Part of a small language model's weights.
Size: width 128, 5.77M parameters.
Training: a variant of Adam for these matrices, 171M tokens, 7047 steps.
Each number is 500 + 50 x the weight over its row's rms, rounded and kept within 0 to 999. Layers, rows and columns count from 0. Numbers have three digits each. The size before them is the row's rms in percent of the matrix's.

# layer 8 attention value, 128x128, rms 0.0758, rows 0-127, columns 64-127
118:480453522501475519515452465595561561431427484502532452508546529526473510455495500412485496479553564543393561531543491513555514547541548460420550520472532569560579488498515487505477504517498545
094:503487510498452522493457412582488502456442433518492531436431495496429424542520528427554457548473529450484451519514495480490445474507512565439478448438576534519558444557509390565423512498517484
111:524470601494573580513516497480388541407505501544519498478476507570611469482505421472496477434542423423529549534494427453493478483429489469554552518489501478542463441575521417492478446584449554
088:475472468501531463510506582455510516448543549513522471546537510511453510445509531602523454515479538541466575514495549553488534543489548386430502506497475576444459538577442562498602561512450466
101:606558489467497432482474477472430505565592518429509542578499453407533478527506497554483536500533422535506509479463595472531513480441506404523480495451510477533473497545501529465375520610406498
099:402455623555494480495458518525465485471478517477583488450530491571497533492491386568494480479525470426463546527480469538463535583586534536457563510442437559484483491462539443453485363435535555
097:497499515505530428465497567446462464542630526476524483554518490407512554507488505591513481544458489529528500495453608492479566468468458404559464499468440578512511546519484486499427574596437469
115:577550517461487540530511445573446474570516459484457519439493483443496553619499489445434488498442474518503434472380563511497458470482526610440491453463522553540549461505522473545397480560484478
125:494408515513451412464487504489501415509450572506498569528520545424434432500476603529518551496424534490449503474542453501518507526550471383483457519437523498417475464535396484554516577487499477
087:529535503504482507517470538530538522498428505533481491525484512513430426507541518449544404488440563551479525512515550523485463486525556555462471491496494524500548526610438521558538592525486461
111:454452478516398516488454464623576497488394432507507513539393463490525473526502485375595456507431626471604458511545466507496444496560511622473521466529557502509529524530494464551467471450590555
113:433500544524556509542427593463487467484424455549552414422503547612504490411532437490518476480558502494495517545492427507480513482545559540524543555506455479487537532387520496466605462437551469
139:467494427494491405436503529456511478498523533498507533554389499476444479496477513545626515544461542400501418500550452512443493459466421442573448501490510494424468544482483434514529545424497463
095:514533617512562450495477537419426523510549572448562468492522472521528532437512450600436512482535392528501561537422539494547570510436471414557558525437461494550488503588504469435408460529436494
095:491506427484474491532515417595614546550419470528454521492389469528480493551507544447560508525484596498513437513566472495466464477505484557456477479535597500503570552471517436537447519465522492
106:556521477465582494542480500425459511541601513489519471508461465501538508467479491491490507490558423562547496503513506491507516491386389367589484522439486484519531523505506464454440558569408426
111:560488521458490483466516412471390512478572532451497559556513456471571490554465463468519533470523407479548524505487512449542478531420436426487538476485548475524455457599465471471363460597422513
143:471419522513495561478582513428502478461577539510495538514577520533606470454488532543430482501486472512557544423553508509540482536469457447624458509556518460517461431516511499524506544546509537
099:473490584516555470502508544425425405518591555481535488442621528513496575504513493576435447495496414503440564499419601555479572569497465418500521498454450609486485454510497492501442498533430490
114:465504603513529480518541510507429515465531539501561480507596520553502558463497437551450468518544494441457564530449553529513540609511531518425542471426454610531460466517533505441434416461480568
120:440482549540479538530472514625518469503437502504535445475585534594483546451522479439449455488470581543459539477493544568525528621599563580429544483506503540527594461430550517505510435429555557
109:556501603481509458532491496447436506520549559471555549561504480450581577533485509563516469458478459450509552465414565470493509524486468415511497505421452576547479521540475430489392503599427520
120:529494604518535494496485414609469462560434495480536508442528486510504576526490430434433541428545375515484533543418461490522577561548526551428616540498459469536505555499513495453466379473475483
107:471461594548512491468537488498412432483617571473528520454559537513531638493483480591458459523481445432427553477420483528479573578552455508504502496486437537489442436490525441475492424465502531
095:554530500507508510491484567448510544535538533494506469525562461498512472491538475535499450491503487551545564531465596480529475485410539487514526474501496502517453523638465565497460537588443517
108:513489569480488440474497508454454506562552527469561531517452452470539510483477470501514538485496459508529514556475539460540505449422433415568515500451487461531507525606452440484383548558439476
093:507494530490535485484503456440429488475552500470478533561491487451571487531492444561499564471557485485494496482485522441515474521513474497546500485525510467498460487434543503429468425567505570
137:553478457487482571508417482529473470486434395534445484498456496466520394506510467340481524479474450500584427543492484445483426391473491540533556506550579434483525501541518466552491506564504437
091:478496493518545524487590595451547539471528562522553538516547481541504541525515533565508410514448472512523567486516533538504522511486466429538513501548494619485455532554464478539562515493496483
099:568547461482542497530453472545479419577474461524378474457486529478422394562520527434495534473482465604498462479485517463460467494505499509479415491500531451452560478467504533545515578521490433
098:478491566506539518472482547444421502433587534475542472577515505494600555445470423514481472467503456467519544488480519467510485544489454419567525495489462555554474473531509459462437458554441527
121:531488444466564531528441572476531547433494434562478427478454532524564420427500484432553457504492550498576488527556466454485453436376422457591455533489528546520555544545498427546471584579460456
087:484495558500500490514542496457436548481563516492556553477523515550554604469478440573403558478580455438494498475487460481508537509499490463528526549440449485532493537394504445415495460477510523
113:483530572497477447514429504500454478547531541480487414433540539538524536394491478508444499469521535525408536519451533517513527495480504532517488551396407419531479487482487463446453561500474536
088:535534527476484511497439411518448448526505461426450542547477516429529457523472480460481586442531496496483439505485488438518483489521538528499486513515512399513524525431529490456459473564496536
098:442462520542474490451521549451570528465542568459554473534588479478509609496492509568510439529442502508491575471449574515506557560482495472504541478549481553529430539580441533496454498527466554
115:518530505468472531520526473534490515503508462535463579495476487415466511650502496509471496511466540492476460475426543480495510448572554567424428463492471584510527473465513468501499560551518498
111:461472515549520485506537498511556541445391558508506440490567532569458578476500526538510490474493504543443570503492474536493585630532524495414588549557471515471485563460461556484582464445509505
118:420492501543462503452551467537563491420458553491494526516570506531424515527522598566525497528489546498417556465531522570492526610604548495443515440513516563483479452519517551504518456458562580
130:489437484528405445418536486459536517479461554462554535554575471528498558382478526518481556486527511435496514550522442485570519476472539490459588543531503364473409612546414526483524467438533538
105:495480475494445438469563440495478517543488610509502570508472443517470428494504525580531569506521480452453518529550417492492489473506499489509503505486468380435421486557468493445524447418532527
092:509521510525539511471496582484508491461496502509493465506570490516449519507536505519502446521470483518521543551472588539499511530479519497475528442533498552513490521589486546533494512544470492
104:424478513538526444465509513498569526492453526474536415447546487536508650446478492519518484512518487479486552571445472503523609524446481525439596573561457500501413598556473529433505430428500501
093:474464573526561547528553520493419475537576560498564530441585539574558579427473469511368446483536405461447560475450473555515556536521440522543490546456416502468452463417508486459543485403498438
103:528533494494526479486514530407496489509638514462504545533579507443479545511497554622447535507524436593476561471472597485507544508478508355517457502472485515500461468500483555456491613579431483
104:518509536524557498513598481460484490505519567506472549460529487532539572583502492621446527455543446523468544504463448479482584552491492502500507520552445467483428459491514535433590426509522538
095:505461517500463493553449486588513475478355446532512516430491558521446466552512536450563445484478533474481502523468431509482497500586558565385510498455522555474531472495456478559547503433527470
091:568485479478468540515462454575534488522398409513497548502465535444487466598520528348550442477449520514570441477457533503480450443506561606479499483539569528542528532491470494587482531521498451
110:510467612523557507524468529470404488429501535546502419424563558551555458440525412539479431462547426444463579571453456461520511496479509488491546500419458489497417441592494441486472427534472520
092:486505467517518517546518482522563521451447509552463506443494482516422462560541535546553452509523562545461531546545487537454495539549552523435469442495515581487534446573516524538506510540505541
122:506528445481555442529493413531492511505438423497470514475503484551492438506497454443447556473602450481542440546578460465536504539502524501404541513481533504473504538396543547454492416428520469
116:498515501480466502522518471449477519380505515541449499524441520509457469537511525542577503480538556479432516543533425476465465530560523519481470462512480455482482429514487496469607504529515549
110:532577431463419562508491488559543583461511414482484515596463432471541490479519472452537561536533580537534435512580541465575434496478549529511490463562573444565585506450594551486500512561563552
090:499493535538526508505536526500574514495422470527542506448565538534451521496504559501448473493507516564487559521485487529494564495534537470429534536533508559504505532511450533534574554431516469
122:474473554517508444466517467497453479549540563516549519468498470475476499555504470585545463498485460411499533550456484520441549453501482534475531470450416562471366565622464460473425422480475531
118:476511487491527443506552524511483501579517519511537536488455514566504530471490503522495518516546502463485475473541453534477529515480432495512466527463466539446499539370517476486546507355518423
091:521520463497549532520445559481501494453548497523487422464592521492483451531524513484476422493465459574516543483471592531498511500508512438505457482530500555531515500581506553546495569593446476
108:542534386452461497495505494504554572439458455521418465574373450440482473506482549480603540523474613499514412548582467457503426444423489481520481466513580470515545529523475485511496580554491496
101:545536460462517506569470407572488524539436452523460506462438512540522416508534500433499544480555528529510456470549459489483453475542521554492470514473518455495562463352574522486505513473537482
099:417509574551526447475566521468541576491453582502594505475505454601504581448497516594541458528546465421498558533491469543514600561506481497484566519492478547497444562525505474471471412412507517
108:491502482494451548515494475544503475499458470532452527453478533505488488569483514476482482504479567427481469473492438498494482451581536642454444502486481485482485468416490500519583480434556517
093:484502546509518452496485551445411450566644540472553474507542513464508554475486470572504465519492450519496547485464578530505533518476418390585484516447442580497502479507479489480434576574417465
121:490553492510514401485500510432544552517528537477503424480539448524458574433489491628527557501609467526453529602495501486556581524401550439480541527484457455516456595569470565412495513512459532
134:623578529453556517534524441504445512502508505509382546470519498421513465597509527540416542486529430578482492492441538481514499510461485514470447472483518488503489390505533506500477522606449490
124:493464485476542504515488575510504566487505424518550409475477386616592507482501445434474476560554413469527470526528503548561480479417515476511535457520541493465509550545499514458472501403502392
113:457579481503514445485499483540462559413465527485520460541537517448468573514509591407377511507465497491393494553524587449586545477519478510458553556449490393508570471444504550465564555519509429
087:479574476508534518522516610487575480548512503485504512460414425564490452510534522616560491475589495501471450620531478528506451489506606456530457520529549537531527455457477588590580528477475524
114:490585454473487491467573579532499529550458611467500541496428464535528452480530535382429481439461415534530558503636573466523456498498473418474486560474510466562551457392502500471533508539498478
091:528466455491481490510428466461518407492475500490499529476516537417496491494514543487437536512589549590467523414448557516493472500613559606493447444576533531474444499509538441500456560530488486
107:462466514487502516487562434484476505410506502552452414493528529461524557457505473450383485593387535411517503471522665431481478434411448552457538533467460421511498515473454523423513495548522497
085:493475555498518417503396435494464460459418516519508515465626521423488531477477436473474607414455451498498533400500529421515529480465415531499520590484458532472484493508470422440445494586480343
073:427408538545446546484468422457505514516461416585545558515653507414541551533506473480543581441517532446512591505465432478456524497534536521499561548479443527497405540479508482452488488516514532
107:560517592495523510541435507575533535470528498479598491438457498531497505512484551533534457476542445526528411530521418554589499494498513520555471478468506575477505560553484475562495522517479486
091:509419467523461607505510493443508517530512476539501507501527483563519524520496428527611503494510482521602540557536382556386430506503526437459527494442460597528422495541475493531432514525467543
074:509530529493554504533533520537600509551515559470454534444379457502502522481505574583597388571605622597524497439494476561519480526547482462510420467576535547502503540479532560573547537443480552
100:485495519487498491516506472473480539539445582537489447419502493544526432423513391523550603476472457472541554487604530433467432459416505399502527566450478462549478456482468485446455470562467501
081:498465501541597573496489507526562495522508502491442552542504432541445501476559544569546404517589532553585513542547525540460529497555531410552438564436514540499502534433516637574545547477503517
107:565515500508471500510455522536450480590539568444548580533466511526451474549503512488627495440534461610504531455494403536529518585585474451537465380519480587477484532568568420489447504506475570
100:540510465493473507497509491502468449529489591454543449439440524494505496519492542449460450549550559562405490488444484517523459503544503574494475324583517446537526507533556442476473462447510524
101:483545490471443522506554519464578456495515405472465661513450552402505468550481578545484494459517573546563505579453526547368414533550531489440456477552542566513491449429490541569482499498487511
082:553512495491542493528558550525520472503533561515415478483461505551508499395547540435396400511456510545562510515625603482539444502466483450468422540430516530514516454468474608473527573554500491
096:505499437496513576561513591499567494506549431510470517579452510551419496580490517519544411518461520544567465528493394572479538568520456462502486492511499541478551516454565542564475547460513580
104:479426510513491502467514402478417424516461519532503480449517498434520505430513412527487554586516543483441535381497573447469444469466549506482503429519496500538439534576520450423491460524498497
084:501550436453472518515572541465558452483467506500448503464396495540493417469457489579476459611484560422550445473526559497481387472458512545483470450544569489528537495484486515522499421458538520
084:539458532521537525528486562506562562504473524455540407511393435624522490513518534502605428579493562488568492580523407551570474493505519462567469525472465430488564530488529539558544511461497612
076:488529528461403496484569436510520596469554441538538541489572506454552521520450462488470551472525472428450540573452507478503440518450494513446557473496485536482447534501450454428498402478489430
078:509492472516586547548499579513567376516516478531408486563446451523423513479562541551498444583485526532546437429523528540469567524534505480515424563507523525469549496473541635562542619500519556
087:471516525511525413486579442510462448528511571479421539493475513418466494458494541561497435558481592487409501449459573453514536541503470510533468397580510500511497509593525466470542432447526527
086:478473506501539512531529500505494591466469501511511345447379460561499514503493499564558470630476559424465448546524466501534478428408493468538519537465512425504554502557477549513584487468531547
102:519527411513498528540379547503503438535471493473560489521521535528453457544505465517514534483616475613531474467472403571506554555595538516484470521531535509492514501480551451576458581501483488
079:486485428478517486514490604531496457538421474496577513520355419592474424528501510543521497567602481556533425520523447560480455535584593454516445467551603476520529496491546523610515532413502492
087:479581501518591434445568565584488468494520526488485626606453434525445475477537550491522437470515492494473434573499561472505512518541499462579430495506557478495537507453503547558553476476506472
087:448443462512506536473483451473447499437452436549503411544624516483501563501503436515445527531446496416493510513476484456455507453511535572422559541409485458520462531492492511527471524515524501
081:528605486494581484543426530478537405462516488485416484577472549515392523467481551507433412594525568485511450449455561503546568579576486594472450562502529459450553518437524623542497561509512571
100:521495413460443573513514532475501529502479467518540369426486540568564489535478419453468516518442463522552484561516469569426415465423509496438557479485499468560513429478488452475392492552500533
084:581534510485556449564474592531479523510512583477495367458412492604468482461531439516564478530504515543519420486578492507580509459453504438559445588472495441554552449502489557524508549583473570
094:507525473467536565523502599467529531533497482514490454508445436606568484526476473506566537523418397472583480473538440532487506512431438414503531568474491499496548491466504489555501560478507509
082:534550453501568548547466557515524542504518521467492445529480450592473521496542511478523445467546516550482499503528474544578557525594509453498456620475507433505548466409549609595548627509466582
087:528527561501515528552516624536564563496558472513537466532433419591499518510513444523549425515503501471564453615534400527545438496456520426522480538466534534491520504492475549561523496453498568
073:452529479525394488460502494480520539503470470543558543561532526428561488520490434396460578431459451424501565523478419456516453438450529531470592509529465493486487552441471385419490369477513493
087:535523567520608458476459509542524441515535551485437576573472474507458522408532592475487427486446454493550469383527562479594614533562422517549448545500509492409522562482562550512545553482519492
105:516416611558559516482432410547516489545471540487516653556547469535531517449530542498579470501572470521607525416536435516560545540582472501552473513446493535445478630495552489522506530481502537
085:470468466534605508506391478548513486498418435481570508561503449522454496522538455530495483520604539530566423469490446546488527482574554490555439551509540411480523533438572527560524509452514514
079:541444527531540531544385481539561461521480534481527470487519488528493508503534547528460466528634508598609463436508455565545524547553533526529411547477527525445491539466499573551498587512489501
078:539512567535438509480457404535462479513544487507546598508612573411532545459479494391413527383474443491473558467476519472518503489505461543503533435516473560462442535460494417387448433555526417
080:468416505536424550504443418460566527522510428521489541470560528422584535495498512444490553424506528443461581431433463500453484486473469591477562483553443515427437481467514427422480420463517470
095:570508468500472539523433500501580414507488497477484665511521550448409478526509579518480514418537478584568486409492479564474489523602481564507436536485491595459495467400494473574510576560502527
079:524601461470539437499476584507512386525547545501419440506467494522417435412537515502417471509512454493464453490560598452538528522473483502501426536517549527502573451475467610509524514501483414
079:554555554521507572559492546505522447554538584475446428479448481569464530419503545535545413616532542566488473501542431553600523515529482490513427538469500540505497554492501579509564589555489579
084:529576444473511584521567552440568457479546508500373448504432505562504477451480550591484395631561591501544468558487541530460425533504516528471473507502551515557504466461449634578541532472496529
078:484492436515397394458518461473440401497529491500537502519500571424463466470523433436457589484487524514387539520513545444531441440541563543546495419567499466520484471533495431397459446519503463
103:532508508514511425503499485512445470460593505478482578597570549445409537511514578443504501425387443451442524484494545470569609533572434556521514521485453521449533465527519525464519559534485482
095:457503513526508451479549445543454605445454499497598492524503469545472475520507419477526555419484462376429479614483505463544499424506549489549550546448480410542495534492476512485503373495505546
087:541526469517466513503482465431516418519542530478453552541514592399472516467483544436408469461425550537478530404485516503531484524546415584452483403551482529478469538490542463445478455510521536
111:478514485482534423481396521552469590454435469475588460475540430506457512543516510422406576446577427493398463535521555475567536467517529511526505571478525422485549456460510528478537538494494354
114:525497521533497570521482423472422459480505525526513452530574545451450562462465519579569501601448572506432494433454472487587543482556449608437561487454448563485441630614483475496526529574518535
087:483389561521512456490502492525487623451443465485551463502488449530513518531521530497554511499511514448485503601502450510547549454520578501555546552441454427485526495525481546529556480485504552
069:490476457489413567468605503481439532485546493552485450507559528497537516553465434433498496501418490382463566509499499450435481509407478550430569447493460498581459457525455422461510483551509512
113:462531495494482539471511507485544429506501385534480683524554499424487466499509515571477536416579446514606505542457503480380492516541562480486473550500556580499449444393442546574507503471490443
086:459509503488496492463611554501467578545522549513520493494508442557547507475508491426476513431419356378476561629557541433507491474440470436488567496464497494527525458509476489461498463459479391
090:548501564521531475458514426541475571510432632422569578502438483532474457454523571553572468556583598528518480501555493498592437499600504460554444474458516435527523594515539497555564505534489582
093:522518531514485475469578437477461540548582618489404562540509543475478522482495554496563472497391502494419596476513568442493513528497392463529548465481419547497487526536494486391498493549487567
088:435484455481459395467512477467420543457433499483603434468504512454540460530476396466476600487482491421412505544469495447463447451440534545482564407546514423527506484582505394437443373480520437
095:495538516487537483472602537514471375585552562513419597551430494476437498470501519558533427557448521541481493424493545476451512563507410444506468407551500570495458533558524478490502477480513536
100:501466453503478470499516474490481463540460542486557486467446446484477440544512403614591537532666597586484511482468460506425417504555620430525444435569536491560438508554520447536485452514480617
077:569580525482409487488484487464545518493505526475518630427587565447485446503524528482442530358543463521590537527545513487472432492497485510525480494491478565499464443441439426460469473573483430
089:461437478515441517493472507489516544476424409517594495481537449526494472540530461514539567472629536460538509615516421522471456479515616506496519535475537480546482491501491514558547501460497473
101:488537434462468523510446584517547494477496356527576484502502490524533476583500461459422567417504360453554425546500456549446503463478561528500533562488541462484540408398481523577453545471507415